From a checkpoint of a small transformer trained on Wikipedia.
Size: 15 layers, 6 heads of 32, MLP 768 tanh GELU, vocabulary 1024.
Training: a variant of SOAP for these matrices, 268M tokens, 4094 steps.
Each number is 128 + 32 x the weight over the matrix's rms, rounded and kept within 0 to 255. Layers, rows and columns count from 0. Numbers have three digits each.

# layer 10 MLP down (transposed), 768x192, rms 0.189, rows 222-258, columns 0-191
080062112135143128154124180101147146150180129099090075145135056107092087156112143112080076129087129169120143143176099151139113093177077077163076085163191115105162131145107195097150181159135188089105124165157117145098107126152108156055139122123159128136122135137129176147115139145182163136131092080122112104112070144128207184138085089131152115108101140098120109159158076148141083100123157093118145154161187129120055166102085104145166101150109101111121117179130138113133153111101105166147176127107176128125123114090079104137141138095162153116122152143105111100096124112173163128
095112202156097103178130107158074112097142199107107157144214150145118075149177138121135154149131169124133128115185176157102123143160157104135084125076120148191141220069100164110133121165152138171116069121028107113139126126157169148166155114142088067118173095119104143113101105098133125099159128134117152093094142137166180125097031087137099118139163075134143132139169121119129138143119123192084138092194161130118097123111142091107144126155137107131096091126125144127111116178109159200093225104054107154134130128124154079093149109111100059167077087125112174147093129098175150168
147130188093094118128163110073129105146119160115096100140111177180132077147140074138094130141051087134073163206103163106179148094107123145171090096150119189154117140112159102105159109193143134131160160161143162165143105152125168150129097118145128136127164174134134121184158050175111077107061163115185152154140124084123092117121119143112148130115083162155142143119099130075139170126161150086158122108126060126196140185096094157130093122100171110163061141147171089146157084103077082123147136139149132157103097114119136158158087076157137164155130133183129154131107123131143170123
043142099076142099125131111100092119103113157127106099131145098166135061124081133146098167120065188138133072125146140112082144241132147186121121189085096147092082126130153122108142143119130063169157102094120128157082113172111071138106216144107171158138168119137158109116156178127082104205138134107082107113080079160147184153092054121099124059144165109091205129141107167139131126141072199153131074165135173146075152147122178094166171112150132143143147120115138136132071118140106090125124164171066123135172107084123153106116123207165108125140142123140118121175135116119150135083
158154099152111125067093126077150202144125155127135067124118171125078126179134060125135168133142169119107160144130076175043120192151106073155112115165117112126141094110132174140144152142098151100015133089151097148147141153189142111142156109157123151165131116175113221119173135096072122137071153131088112148124027055116105145203145149135130123072106179159168082190126144119109064105105119127149159110149127148152085189072133139135120141075115167165103149106116140125058102096137150125158085140108136141129165153113177190161147043134104157119150145134154131075140102137090082089
119114132114124105160131131152118158183127083082130158122130096075076112143191138180124129140111094142125139150062104155118103156093158162081120133084149122198105134155150093093096075132120104144084024102092116148096126129180118116089130115150137106053112147104103081070098162134102114098095101118133104151156101148163192160112079131076129123099182132124124092137166129130155113122042087131106081134155141145144137167149104151155141155150159078121139116144155172143072144132124137065173162155142095092081120141105155191170145110153120094100119163183075088132110080203136135091
125138097122140137113125131109106168137131111081153122121132087112160065116127171123114115172083105071162163155155168125106132118119138182091100095087157134115125101137116142127126141158088121156142155125172109070055101165068116142107137104126100089152160156074075144148130112118110142159110126146145136143117081076142161099141153159144069094067136117156121166151115156141110092120157119100137149145215146164134177134103159105145156149141109128158136125130118094151104146149115063089143151137097098144197187154158105149136096157156112130082148163146108111102120076096162115133
104112139112139153114119134063137082151164130141111116114131158163098175190174104119125174070149152112136119059116153112140178127140118079116171131134149114096150186176096151107136071082116156097046159057166086195135122170136057159108091186146130105126102196155153126104139079134166136137169111209125095144110115175086126137153110075100069181132201082050144120152071156105142136177052130130116151123106090157050162122099141133116118123093125133102124123116144170115186142097114163152192107104181116063140142101116150133063150154140165144164112105090192076123109152120148111214
132164148133165120144120111118136165111123166144066143110129158082132150090192128104105130164138118124157119066100126122152104107145077157092124134144217119127184169149132157070118176124127100122161084129153152168072123167095118115196182158077104141125095048160078114174132112150075100117151133125136164130155107149132186112154102107153103198098105132121072203098073109131138149146115160070051135165146111138113153115048137165112181061123140159102126049106068091146138150147181103128154106130132118152182151125129181080130142126129060132135103153104125163124179123127091104151
128128154116152163130171101156144155093104101127152151093146138070127124168171087109081096197113110133108096144136117141129153111139142087116089149148129110132120146109151177119068108107105221125114118108144077173171176078190161121177172131146095084119159112129096135136095099144155207150112130140123084110131101071159054077081107126140184149133104163152176154102187114109179152145074078162042171145118154109140138116190191150136167155137107141179148093100132128107149145116142124129131125161147154072161147116149153153104207143056114138070114095154218112129074176127154068083
156154146131136105087157134153125099112134143104096108127117101101155143130164073144099151100145117137142119144109121108117126113106115142140155095138118134120141140181107179135164157122201097046110073116109110120121099090130109143089128137082161086098079112151113112122166161043115113113152054092092150129121095138123196144119167109148091129134166083176105070133115092138117110144096184132141153118151119162118103135148138114148105091164172099109142182132114150125096193114086134096131148154121138135153094099124152154134111162167113174094160103077119072176161115159128154148
102146138140117160109084146099124138145142131124131080137177152141103149094135156131155127137153129132115182105071102097132148144167160163098146130118105174165080136154107135108109184125113086164115116149102069170137088192163099150079117146109136101116125186097110148086113097145173131137163116079146111143123093094117193125100136131093161150124087126146175119128124123134106119151174104118141040156110103083085124124163134153085115135133169126122150151110164104156124078096104145173097123130106114133152146108117165153137109129139154120121102065056112134122146155152152107129
106123128076171085191095092121112123096153124088049092123150205082165139122164104116154142128183199130124123109111133158058121121178126118137088143102127132118145089087161064106062150122135109089142073118114095076133156121154088125112208150071118103181159122119107159119120097173126111166140149085134136107156069101116115096131140111119103173144168103104179127128142091129170112103149124164159182102185108048088139142136157156119100123145101106162166154080164108149108121083111066180139199099099109097072158128163100123136100108162166050131141127095132166175078112105223148091
185143156098122156094145188102089130131152162076146141133093063141109134165120214170120166131127129116112132164134077162129145078143186109170172121149108129150195158134175200109202079122103165116145087134137114167148114160093136141102081072103195111171106103176125142133141119116074095125134104152121091142171122145119111132144133114122098139098142127138099124149071133129081102203122139133157149130129159106134108114104152109130084178143101135131087152173093171139067148096172193092088105139176118133155112135136119103144143081152175143136152174089085176119187170123059136127
148158175123148149126097195084074100180158037145152121110137102108097173131120116126185094051157152135133137144093100125123088105165134181071122072141156143103099144136137177116140161231092114035097134101128141186101079139137135114155147087095142228192147108149135147138089163188121078119169083093104170166089150154189134129125132167089066168121076114172155072158120116135131127203097133133139162123105122111114085131136141150106115132149054132160109203119132150106132082166165094075119146116126195188151148156136101144148085091118096148105143133149104133100115087177143161128
091125156121122179096155139114145117091043100136122139100140108111172124106177126181043028157169142078120161078164100067116134138175130143113127104171109136165114129143126133111137146145177147127157086152131134133201133085093134147171098114154130141161124121128097133127176172165150162124129130149148058104100129062130157146197128147121161131100097135119136151104114185156133128143137136149115106122115135119149093096153129137091133102129095103149124122165118128139169104097129176166163162106111161142093128101159176133128125168097162137099143122143092115108142107093106092168
171167120051131112134101082099147119153172127130102154117179124154122099147051102153132121123127152117131140156085173082150087087102137136173089162133111139089093114098148132155101125108084122168104127169133112126100139112060145107116137068112196048139155101115146075115100105110204082115196133181099115116158076109110093150129109139137127112119129206163129133113122137137145188113159143145155095110093122146091174172092145161117114113108148171070205121131127107145141172114131136123130121082111194112147152093112101125158121104145179130122155160127115146164100159205143139106
091145108154113119120125120112137117152054094168108153049116110134157155134170200174181145146145167101161169135082095107052117202089102070108121172120113148162130165160148087143144105110165119142087170083176066077081168067175157096134190126144116138131108127123101132135093168142092163167128136065070077164113157123068126131150125111141149126112113108106142106114153167155152138145090136102097092138147123126117146080111065205124122109183170134165118111120106055110090119141107167105060144143152125131135150088140165142098105115129090097161182184120089098165108148146091148113
098178066114123167136175171120124084172124092182134178148117134135131089180130142184080130130114201111141109137103121132115159109161103105158113175153118112102093092105108109075127093171123122088151118055139129155148105133121091157134140130062117110101192156130143086107070109148182113132116111145123056109117067145123144116104165109132176063151106107154127114133122164101117134149133105150134111181136112175082130118167170146100150032132126108095137099109119158170166177155092215163083145098113105148093101104053157184163134112162126171148116076139145055164109163181137116164
068192096148165165142119114064115125138165088118129130148119123097163133165125108128121068129122127077115076136129159157163125105089121127121143193113173062124115131167165118063115125191153092127178125138101146139049133134145144166122072100095101106140128089148140084203126163144247112163134108150151137127191146117099101148143148133145167159084206130109087164125137104125124115156159175143123084135120144190120172135105146084157127101144162062144157173159107080145095095119070119122087101132078144134057108124131126158148108105060117149171098094144101136156150181151128144123
135177132163177144214064104163101199157128133102152130108067101178181131145086164179141150135090117101140175123060121107114095126160126095038103054149135119177138148064178134101124154158111157150092124146131082141155125136136170113165145167080130050143072135138165058106099131134080097148162115135137117130134123119108138129163078118130184156175110151141128118161106134104157110120134151116107136128069120129140111137112133136145101109084157129168128119130149126148124154161149092144123127118111023130146144152178084129039150149116169139117146143098205056120139097046073119078
184106100114152093123164112175132156096132107169035128059207091126100151096111104148121135076162072196146053055123110119141094194131098111182059101174055123112116105111144136125128082166138103155138107196112127140142121101123132063146140141127119139147073168159106141160171155157090143102159111170132105112150115151145146142151072114139078125097129134096184132151138148151082171148161072137128120108166210130126078097088140133149147120150101052129145150232137122123116116148149119157080145098095150132082100046153128059141110139117175126095087116109141094082087072152172162171
128111137134160099187100133162101068184154032129094117083133160135097162166087121115130157137120135121144114126086119142107130110124105069095082116185115103176114053059125094132156123079153178093095103142105200101169181189180130136127098143137126130185142095177178195115146135169163156040168141151142156162098166146118139138058173077139116162182092104114170154161109180129140101143174157110148164122185143102126098058129169116089133140156151135103112144169065068123148142178128073201118137119074117179041132145133166102110116103114172096149071160146138148105122088145126130168
104092095173125088183124065120151116088108178156143117150111165155126130145109130121088097114140121187068110151107176068143124148128144168087125151097132108090228126149117128136131191174103142149169129075170090113143095129082167105099098137144137140081193087181141150090148145146124132155088136143127145105092183116138126093120128120150182144174136091118177175133130173140128070074138113156140071181128152166117164203196127136087139131123125081139173148157150096192159139138102138119161130118143152117121146086142156077134073170150160127111101141090108107140104157170174149068
165091126159096117106040160137209103115161131159157132153084108107077126206160145075057153071104116160116116105108161109125130159108139132129138146106133117140169186128164128063122114088129147151179175164177078127143090108158186113178178134072090078115092118174085170135135164157100123169132140136117080122149122183132144133102077075063161126124136145190170075150167133100144097153077127115170145122112152125107150125088133120141111104127105146106110113129208145127142116130091142092147169122128109128101108165130130125173162146153135103178153116066095143189115132137111137171
137153128078131172115165131129094170067192111206179126166128147122166107214153095070134131151098149136172158088122132109167136120090093086153091126141089201128103122152138048098069124169107126145154129093192139092139119141118118137129140115095039109130184163177140115128088099107129134118128106107128145123133204159137145143107133119115168088178169156118068143060166147117125133127066086124113151106180142137187146071064116137103148053139168136165147157150060129101202163125164144124067112065075099125120090178142124116187139049102099108117085116086160156149162122116065101121
111065073144164128108110173137192100098104114125093148173100128106151072076133102115075135106156068148113105118133094127086163112126098040115129132098101121090083191158128063097086177139146142146141089094190121114108045136167103166130133188098181107155168086116157062065140120097090111104152112153168115149157152180153164163134120153062135079220137219095107154168162130161143139163154129127151155089101146168121107181092161127095110103111119102097158059082105118141138140119142103141115182121145127108121153123181156123160127161116155194153182104196114120133097138130127159119
163117145140140074142182171220084145166133131144145112147133188133108173081091117083154124108130141159166123144154176122134167130137100173142153079181134095179149055074122065092190191118067111094087175103086085134135075130133136159138113155108084106070181118176147161090143146172057133183111078112143094093206080126160136018191105109107120145160152080114124146113145171111089177133158161078100121170112068133072144145155142122085084106127147168117216114132154112126054210149132181079136105185134137123166124086091160101101157113124139131124119103101077084106081074098111137167
121170151205124115087103142127080161181134147156162143165057157109107121156129130082100188088138099128101157129132099150145116100134116135092146104102106140105125169064146118132079147113130158125145161105056082198140135177143116057173190083128141106178095129128087110164187131134167114103175115180089127174122133114085139060171134187117142173115134177098154127139126130090163146141103168141177204099110144119137178169132171111166066125130133127102126083151123128095155095129128165164133148124127101155096158134135102169124129139110172109063089116116150102102089046145141071142
132087123139143120130086135159098163123142147092146072117096170092111092212138163150094112151123113146024117136096178149131161193114180147114168160176083130132077128129109124141092172102155110166135107114064142223138147165112139153162152141123055127073147173146159150136083148183056133068101151140089124176149124110082194125120135168114110127130130135151108108148072157141114093104146127126108150141135144136139105142133089099071104183115158138140123147101120193115152098089134149145103098136140130193088141071120094113142127126169103163066189187080090113147134165131130073039
131120099081176123121124086037178136126125146139099107120108145195110136107156185122167093105130066137132145131134140134135088116159076100122127110110130075132137185131110098132121120152151132109156131111100179165191084143163115105132169112139136148138073132130136139165137097134122113106159118106181126127064164143070090107155121126137063171121134099099143084109037102150097117108114116066173118130143154127064072123123106126154144091154172123132133185161164213154138124120111107100165172086122133141201132133099179095084109107133098144130111135101207132124131142119104162172
170124132131110143128078144121114104136133127133141125087093124138155105143134153131086112137122108093085114078109103114121129105129112100161107136127163164126071172143159141116044133078091149042143104043109159151157131138145129167142093110158140060130114099144076131133076170095152139126169121136085117131155236060102162121085100208123140123097152160119172106205102130117121093144131041082152159126149120109148113100122156106137164080108060135146148158088124141160111046119134076142121133155129096132052126093129140164154141097135067114102076146129097098181155179111139112067
087116157091120082144144130092172186150156128139146115162120094124143173117133104123168122104190152153110126121228128092162098157168126134147118119158124090170085167127104135066139148205160159158150119151135165097157112166136089134111145141094095169104151112158154143169106115139170106051093087110080156134121157101091106112136175162143114171087181112134133144093176101163109153192155138084121096044132068057128108128061113126070168133140122139162118124116136095104176133140147127126061202132154093153182148141153179134172119108117183144131123139116092101075131112090164085121
160185177129066136105093102114084180188177081100162093070157193115116157135158134063150121158129107103107112088094120129092144116148150166134083100140181136136132200119126123180127140181112088113151160153175102150109163113162176157108135103147137121158109137127109130164146062163055192120122137183138135127098189114176137132156178123133090102145196184099061139108087084125162140079173030198184157127098071142183135149039137154120142148079136090121097135123171120131130124110087171092111108141180161073095094131165135111141176196137150113113066137129118155112090149111111120109
104131115138083186143200112170070120081136083127149084139110129138097071086133111084133162180156069115160119130148140174084090145124173119099144075130111187129099082071086082173172135121137127139187178115174114089118127130113178187112144137122120113099040102175081149127189169160092109103178134102088132093137073192143102122134105083133083178108177105078157156146094169123172100148096138131169160141133148185143143178075127199113125058088114146115153139155095164145131112103134101166147104108103134134111103148194126100127103093117102226151107115077193114092080090156118135129
113082108110058145104123171167109159135129134166160114166149161116132128131150108119132169136126118081130068117119159105167111144150100135101126126075084198169040089150101194135125154160117109135121134101180129081149103189191136153146134090097143119167114143138097130083161099078122172091086129077130138080159137145136088083172073178132097174134129153142103148156117136105159149152155133099163093139107153127128080106115182095145070105108186150178159110100089109111084110118119142150088180093138048170092105100157095181170176088101137184087130119096118119130181131122143088131
185117114117180162144113090107112125160118171104150132074125123157128120160141126078115150123096134123122190129135187144182180107136129113104069114129127150161111143138191152144121164136104152107106106125134128093160095102136104083121169137135135093068155183076151129099176120120186072146125153139159203099112073151138117099127113082100170113107082146132151166141111115127118158121158139091157119113124118136094103091108123138134173148104121161158180115090125152186136082182130119100150174107133131154197109124014160158194129125110107079118081140128108114194161094155111175201
# layer 10 MLP up, 768x192, rms 0.184, rows 223-258, columns 0-191
157085117129121086093122165193086098084145133136080180142099150110160157121071107118151156152127125200104134095117084123122127109109179110071126136190084113150210192155130149085176148109127149153149139128053133103215102130063178133167111143180078133147190122109166190065090138094141128123088118103124153103156127073134143104105153103113138142092086185153119130120168121181132146092126102135101143164103151152115072160095066091171108120132048106098121077137187146119152149096070137160109137105174166139115175084137154111121146129100061137137219114113177124131125091067164139133
112113101156091137090091109127054114142141092103128151097098129155101138147089171159163121073175166107149166074131133102072105105117126075068198127084074141101070145130116189201089160110140136188140126074098157129218072095084129096103104164152152114085108084142120186113131188134156155125156161121149094176157168150163154102097050126156120069128135134085158126170098142149106072129106162207089154161120110124185139105171154119086155159109188115189190141081147151093144160175135208146173141144106186127068132136151152103162128128111151140088175157131093105149193148129112129080
098089107114123124134125087146113077122161102150102082158074129120102098102186185077172120118095174085075115124169150112142139135124125071166060143138089097151113105044083163104183155142150117168143106133166166144090120095150169048113147150167151207181148120165077127091127172052127153162121054131115122159139089118085142119111110093137131126120120103057117187121117187103127085114115186134097137127106174175139073096143155105151093119125123154162160141072147084164052143144119035143107167153110057097124084050163092126079172165098129134127138071197127162142079152155167091124
148129161204182136103155190125118152116120142143169130123115197167130096159100160167134088149077152096142098063161148118125114169134144154129181115104078155141178090072130165115128148088065097148177144071134144177111147170096074051127121153119101139080159154145167125137160107199098197071144152154120095075088133071127114124130111089130109163133125141109163048157127127190097148110108092122159141140154081164144103092120199091126089111134121130159208120114083134197129124117116143187172123124162105075120118121092140127155179145127182174108149113122098120171073099103107090151
110122049078125171126124110170086075112117145061105118168106092107095149096097078096118072114177187159164103133092104161095155185115133164090092128146148125099171133081149121158117140125139074139128163134131198121145051106171129149126147157155136099117169091118127148189150102175151125069191133112168173214152091132139138129151139121129160107124135124118156100111088164088109207107163109096118109178098129120144180126122111117103167120069129119107140081120143165109164154200129134144133156136152151193101103089139147128109086156110162155134136125134136154142122150121132116169
129107158084134150077127125154179100089143139154074098122132101126171116116102111118103149116161128175081117133098084096150155163124060126146091105125118133163137121091084129103182091121134166118144174135152163183115080125156183132125130085105193115136135171084107157143140129122145155162104166151145147129127154094153115084094108135088115201139084164124162115094113155164127160195148174157134114184139151104107088116112083116111168141100141150114168117138155132145104155086156112125185063103090129088136120102125130124120150131163099161162143131154127045140097203155095109127
100089185163161059070099069111127148137058141116089160132089155107135221142136170110152106102144138142143144106130130138116063116101071159188117158158116066123128136150125142122174161156135146124091153170097123099115085093190143228067163167110133113133125142124102172121126135147126109156111165140098149171144132114100139079173155112125067116097126130130178116162209144132127122161079142117167189174241157089064134208202154137168129126133091118099156130087155107107119145155176154121138163071114134133150078097175140175134087128119101152114083065156129150190109053142141107105
094127122135143095084124106162102138104101138097128175144144145182114112134184118171107082128143149103144124030126120102104120132133155156113150136106136074163113168177115148204137071083106161181194136147048204102129164161145130056184161109143110090134109064103177099128081142068148071143123124140074096186181108115125091126149111118086117152106102114091124151062104100168122172119143150144144179134137107055119109119134186115162097182093138146120143158167095153146167139116102090144146126103154105107127176128097166117091097073096105116116072166087185113096071101147095118108
143164054097138102127089126129079108150132129042087076143133100140092130091112108117096111085139134104175124114099095070115132170129107139079148094139123106118176159139127073081198123136151125129129124219105143085128148177158115142139122185117120108088155138080130108109104109124112142146127165138126180092102149102108102115210041121099183143148120159141105129130138083154091131153134089102195117143092182081135154125212158143185156129088102087125175144119071111136081130135161154130094173157088124119099156041135114086117090173166172091180128124143167136077079106132107136192
174172117130178107167099121124119117131125099093102148154131120148156129094167092103088109142133166108161114157080141117122184170203144131172140089110163143160150143139101106141141143064128073144149147160183092063159087176178118115180127113114132156102121137129085101117099140137120105104076143136121124135130179081095181134189145120140102098115167114142091160095123108169136081192124108150104140119134113170217120119162134060128063149177118077153111161165165145152105175142088163105132183138127156172071086127172095146070127144146172154132053148152106138135132169155097107074
080163117091107116154139122211133105056087138087094107147121141138160064070117124164078086137092148096152097117133143152138149124070112149144156166137098165124123092176112082118109145056150147145094069109145168114125162131158096111127091118115092163142117096125145096120093148104110151118159130165097141120110179145136135110086106133120089171135152141118104141162153120160133123110081179142089130084185125182187149142166115116159126167115155113133132083128139146118120148111120101129144095101111122083101101178166161097179169079083131132138178166175127130134142130126136122149
174141120155126109147135118117158119061093141167134156097122127137078091162060144163070122129118106058107097097110165129063158170137121093133162136162133138106165198183085144205109096127172143139149096078175118075093122092104149112191159118105131117148130126131139100117166090168092201124086137134103200109047142188164142149120143106113089162168119140149166136138129122157148120074079095138155098156169115112114127106104161108126134139217180098163149132092110096154027142118148086150160091089139165133141150122121140130124174137227176109146055134125060105086158111122128175156
136161133124205099131128135136135165114193137138201120176091153083114113119195124086091104121104138153160090122176100135155167072152096106112131103157124136110200114135158160204125167133126134130138148150214084112096175094171145127132131076156129154185104145117164117106085131137139131125127139117132127051150148129130196099124151101089128087130110144159076097147105070115146101055141100142105146120141112167104131096139153110122107150115113139171105133089120154185146107111059088127148183144118152135113055095071126150122131118170128098135091130145084124069075125073082136166
164061157110091117093113143134179146144116100082145182145084107154165078065177135130208075103216105110072113162135120147091151099114080160099150095150129127117190123131143133158136097102152100073142176128146151085122169120136147143173142116180120168128089115075150128171171135105153111130085150135101144121191114101176139167135111142102137129132151087128134101094107161117082108132144189109128118097221118153111123079144094118101120154133137115094177126157112161132120113097172193083098093156137156090072149132118106095105104128110169098151109125148153047115138131158099205152
142106110202119112062152151090144180153101130185177154116103120102091113152136158115161156112084092165104108162112107142149108081093132069135115137127135119077147116114088152106149148115134107132076158136074089097091143118125175160145138116074121149114204102164085078118152140135120112102114107088119121149059114092121140120173153026115097145113137102118121150121148102135172099103140160090132140143179128154073151136129138089207110102101159132130073075119198145111133135159130081117079117169159137161116105144122117109172099154094131145129165159182107129140106117094135135086
153193113121114163171140118084136184111122127134068190117130149142160111123094138136088146131133117151131087104161145107119137111083104078109116166078125118110161163135113098129102160172098105099139147107119088061117121121122095125132105108110106182122106132138070155186154102149151155133122159134110107132079138201128204180166108156140107116087150097150159106142116122163126115051084158096124163109172160113132174153113190113106119111186157152111125161163085131175094142108087086130095085131109120116124098119147094149161086226112139139182071155152162136141146122153115178092
148170124133165147162089093138097136096135073126105099144111177124142072084166147098177102127146123070121141121083174140077061157091128172165143128120167129154173126102055120094145091093121172186159155123114131068117138127095162153163156163136111187193133136100100159171136169117121133112105063139097112105108038158156150126112112143104139131093108112060140107130157127113109123185092161161187164095067121117149163090168129174141089124112080155088154125120085100066142146150045110145131135119155133153108110120126192098124111107116128116133100158138149140095151167175189117131
144109097133111235144064106169152150089122085172150188160115157107162202133133130136102140139154139104135103098148138118182157110083104194150100127120114176109147119130120054115137103141102114117161100152143125111099070117139124124107134099153114160122095125056165158142119123130124079119128205156185111152065111135126106122115139125122054116182146086123129132151141200180145149112117163197115175080162092097130136128155117102134136102143118123122123113086106086136084138117143090131132083170173109121085112111088174085103151163173185206146135127125113083136069128164167148092
112145136097112159116116135033133139096115087086122134093167142116115163126117189063170192123100125085111153166103075153119130102124120144158109081173082076117143108097125078168077101094136127112082127129180122139088113125112133084125123105156090134100145165122153139159150133137129131154177129188151080157104096124085108150121112135094147121115095147178138177092062120131116094154128169181096133157136108140152127091098158152091130162197117124155132095104092132088143157086165121105113137115142061061117120174139107100128167148089149136202130141066098145157084116134103124103
133164152153096127118143122139129155107101104106129125196136141102158152166143131107096160153076093140130135158105121095160187153140144141120139055130110162135111096138157102136155106146155112116135148126113189175083177151185155131172083122073140146136158175169126136144143127123134136156163168181117108191091156093160103102124157151097134113120109147097160129082143082098111163095119156130140135158138138122147215099141104130090133127123119149189140124074154145135123104122066137200106120061084101128138122140154101152042130155119210151109104089111081110183060157170159146108
155180052100068103173124109145109105087116093126134111089196104117120170102072134158149146147175099124100070111098132137092072113112140151099075153052169162135128140157049209133148088115101113088160104153155167099178197099171134118166124160162070072105078102174177151150089171151117166156143146122109151130149144130131151175144101151121131145159085112125144116165134152134115155152169071064141094138107142096125128047111177063123087108098137093114171116138153130140150196154157084184113133152078131198130108141107161117111087109100150148151116145138180185132078120088138105180
151076167156116131121080151097099108172150124149115092082144170175096151141134147087123132124118195141139141095179178097082193115178078181117094148170074145149197109132111102136102087086093189115090165137137165136094087173146199124113161109179143119138121120086130157115184143066222179035192170187081079090131114141145206189170198130082092118165134099099125080088110122124187075128157069096060119188132139128091136094125112166149104120108127079104140092137156138038160182124090109176110175114081104163133138116177154135109169160119170123084119132142195128143141106204118108089
172097113105127113158174194108122171119132189129076104155133129179079149127084183120158184115118120188143178151126118087144059160148186069114136146154137166088106107186149128162161114107142113161162104098130136132160129049113094128134119154102099074136103044072103109143175158119112108124149151127111138152147145103086116135054088119081142127147126120144106176118167093109087119116104132120099070127144163143135162184173117149158133155083131092090112130115087144075146106130111149131128165111053115113114107157105086145083140147142134122130152071091155145095067149203136214134
130107164191088163154134153121132157168163087152137109104111168125163110112188131128121074152219129093112152114117175099115149152121102146122113099141153097095121115112117092136167164116084135133076084166132124108187117088147082104151112109115062101130200161100102152133202168142148117118148149139081147132109098127165060149106113161105103177154093114109139141111058111133123108113168133151192139144159089172142155148109134142166155130124152115090143118143090169138113129131136158120173127117126103147170110102115147165077122102089133168117135155102096160152140130094080165168
122165166063162187113123149153085110100127117080183146138150048135192146152146091102162108089142085120135185118088150096172151161152158112186115188138113132164152131062161026147121154128126091151099135069196146128151104124167107142140110119116142119116171139154104172130182175124078169111087120168137194128148077142128110082147128122118124105063111126149153098134121094080160150083179185158092173070098182135097137108118111120082130162061130075083177124171146130159097106090142114097058114176201126168140083147163150120113124171094136124185128158173190118172115138136132149135
089115160069094108091133132142100144154136173107138122137096134164142096165138074077160168060126122150098107140114107101141132104179162130123154187157123126104183138124144035092158075114122119111083133108127151098140096114179119145110116112126185199155107079156081123127154119072132141122125162158096100189117084128106185141101159186130174107149089149116177094132164156078156101169100090155101079055122122146149133118114170174066086135112088090078162127097144205114178105140122104087119191075108111114098105147095111140112142104122120145114142087135137186116082118178058163184
082108173089108153185056136128127132180144048136085154161163121150120086149125144099124142113138198135150101172152095149118151142094156167118130128188095152146084152160145180164149118107157150115126194151030149161113140019112193157099132102175102118169139105167177088154149104136147122096122093115124137171101092186092189124201154089126076119129156070147116088189098126160127159112140088089106136130128117131084115188196187097178171135153106127084136148139121156119153186128145095143124136112164132183152134133122111110126154063150118091141136139190139098128169151162115145115
131161112101136100128086076116121160185127072110106162143159154190131210166030115148123115103111130146146136105097121090186116152146122091153150124126151182113093102119082160130168158088183179190092120146094109107123161124129198121176133112093104128168126170110103117154151118111102111145160148144127175125107091146154150104101178185185093181126099151117124144112117077099154083101206101086193117067161147146119111094135094151177106146105126127144140150086141160090106147089192166119141190108107146143151108105137135111132091178150096147168171050130206130082141119072055193163
107134118060081075154098129185096129152124148115139124115116078134136090129134126145100140114092125096127138057140119141098126123202137120130126100114081087133113128171148131103146100120138107083107167140096125136048153099133060125101123147174106117121111089146048146148141121129091090152113203149199115226087138125135134152118150112134173155155162079141126091097129125114114074137098076135102124100142139137113123161135112140161113074175099142116116056157195138112126123105087109142141096056160141139084115139183103144106121127088152121170150146095161153158111159134177142107
134119166123118106110092127160074090095095112160126143119082133121125161193095108135110106112151111154144141169116200094155130125075102130108072192147167181151061138205115084070155086119134174093153062165138143101063163086151104169098146138169141117114174126129124107152118143117076155138144182125127140098121148135087172108080149133149146127139125122105131182113199187102073128101186219158106124173107144137089135124154171160146093173120110106119124129184145159140122156184115147157144126112119118141104102104199204129145137134100134132112110129164149135111110118107088124153
236161128099109217140100118145102133216181142173113143100088156102148080151069116135057145120113097088118182114171179183149123098126173123104129091179113105112187145150156118072082082095117139140131091145067141120147129083117069139195171127134120154063173175152100082113156207087106128104146136109119164115097150095116133067094135161069147083132076149187147173167141131126122116063134189167127136110128092116163096176141158129143104146115113159122109156161154206184139101105127130107103151068117150104104133134116052168153110149143121109059088144177115090139105161131179133136
080112171175126190144033127141146208108109144160176128171132050136072124144106154113129132063122126151126144124165108123171137110156131097162182068179102083136174077120094132100129103177102150119126127123129225084106138128126077130164160190100076160092118161159135125108138119174112162084124161151115114150114134119142112147084194149127065160077157058132168151141106122162162088058222159115039139081089127092146071149167178159124100172140107121165133079146105158151116093149092082086148090106121110107159187137112116158180091143136079108112118098193128163124123153125101120147
178188169084084144133088075149147123077096134129174118110113123145083202110081199150104094156091109156190097069142111111130133089164116085072101131126095186120142114173147127182184160120152157115163130091124136130148141112133171166063157092156117094121167082051122177147082139148141142114120122071124115093131157163141149122100098101085142185165103101211144099120165169124191088106097144104146140120126116173168138150199169145162117093145081152126163179147068120119170176173174129131110119108134138084137083096100148167174098120071133115155102088087144116169162175112170149094
127141169166137168094097131101110131085111197074121176094116147131102219044051103117102084193123134134144172132130196132082094139108145140130100150127097123159107079161138094159140157096133114111104209117125169113148108059151161111104090166114165131122108106096067072150117109117163144105166088157164091119160135153075165096130152159084156083051120125126138083039134142204139154099162180089127179163147139101085178107162116163136109118098123105097139133058176158121115130144117169098134064109103092116111132129110132166108073131105207143174121145160140151113119117094098109114
118185120167142109156151111110103156096117107142130162144105183151114132104122093094128155085162034181176150096160075127156108069130128107163115065202097191098153137148069131124086103071124084135123072133115164112170122083141136116084104097130129168088131122137098121207109119134144120075119054153112076152162103095127144194134149097173163163126167094154116137115171193112121127103159112181151120070100187131187131151153145149126118138101094112172081104131124145140120158141114091095165094120078162128137105140131129158117156176143135134126082139192163160148123150131165158083
091139122151060088169126116111093082115190119131133131170129113149124189113064121126141154133167161116162137101124104142127131213106119148081148149102090142113168096199124140171157104112177111180131169106118110128144114142153140154109179117106185131155152126119115072102161132153113195120149140227104112196116195137141166106126172140133151106106114134103035107222111146087124054136101162092130076122110155121171193084153137136144080125088135169119145133126099135154185165151172107108119126074169106169077100130213147149101165148158061156121145116180120128110113119126097114069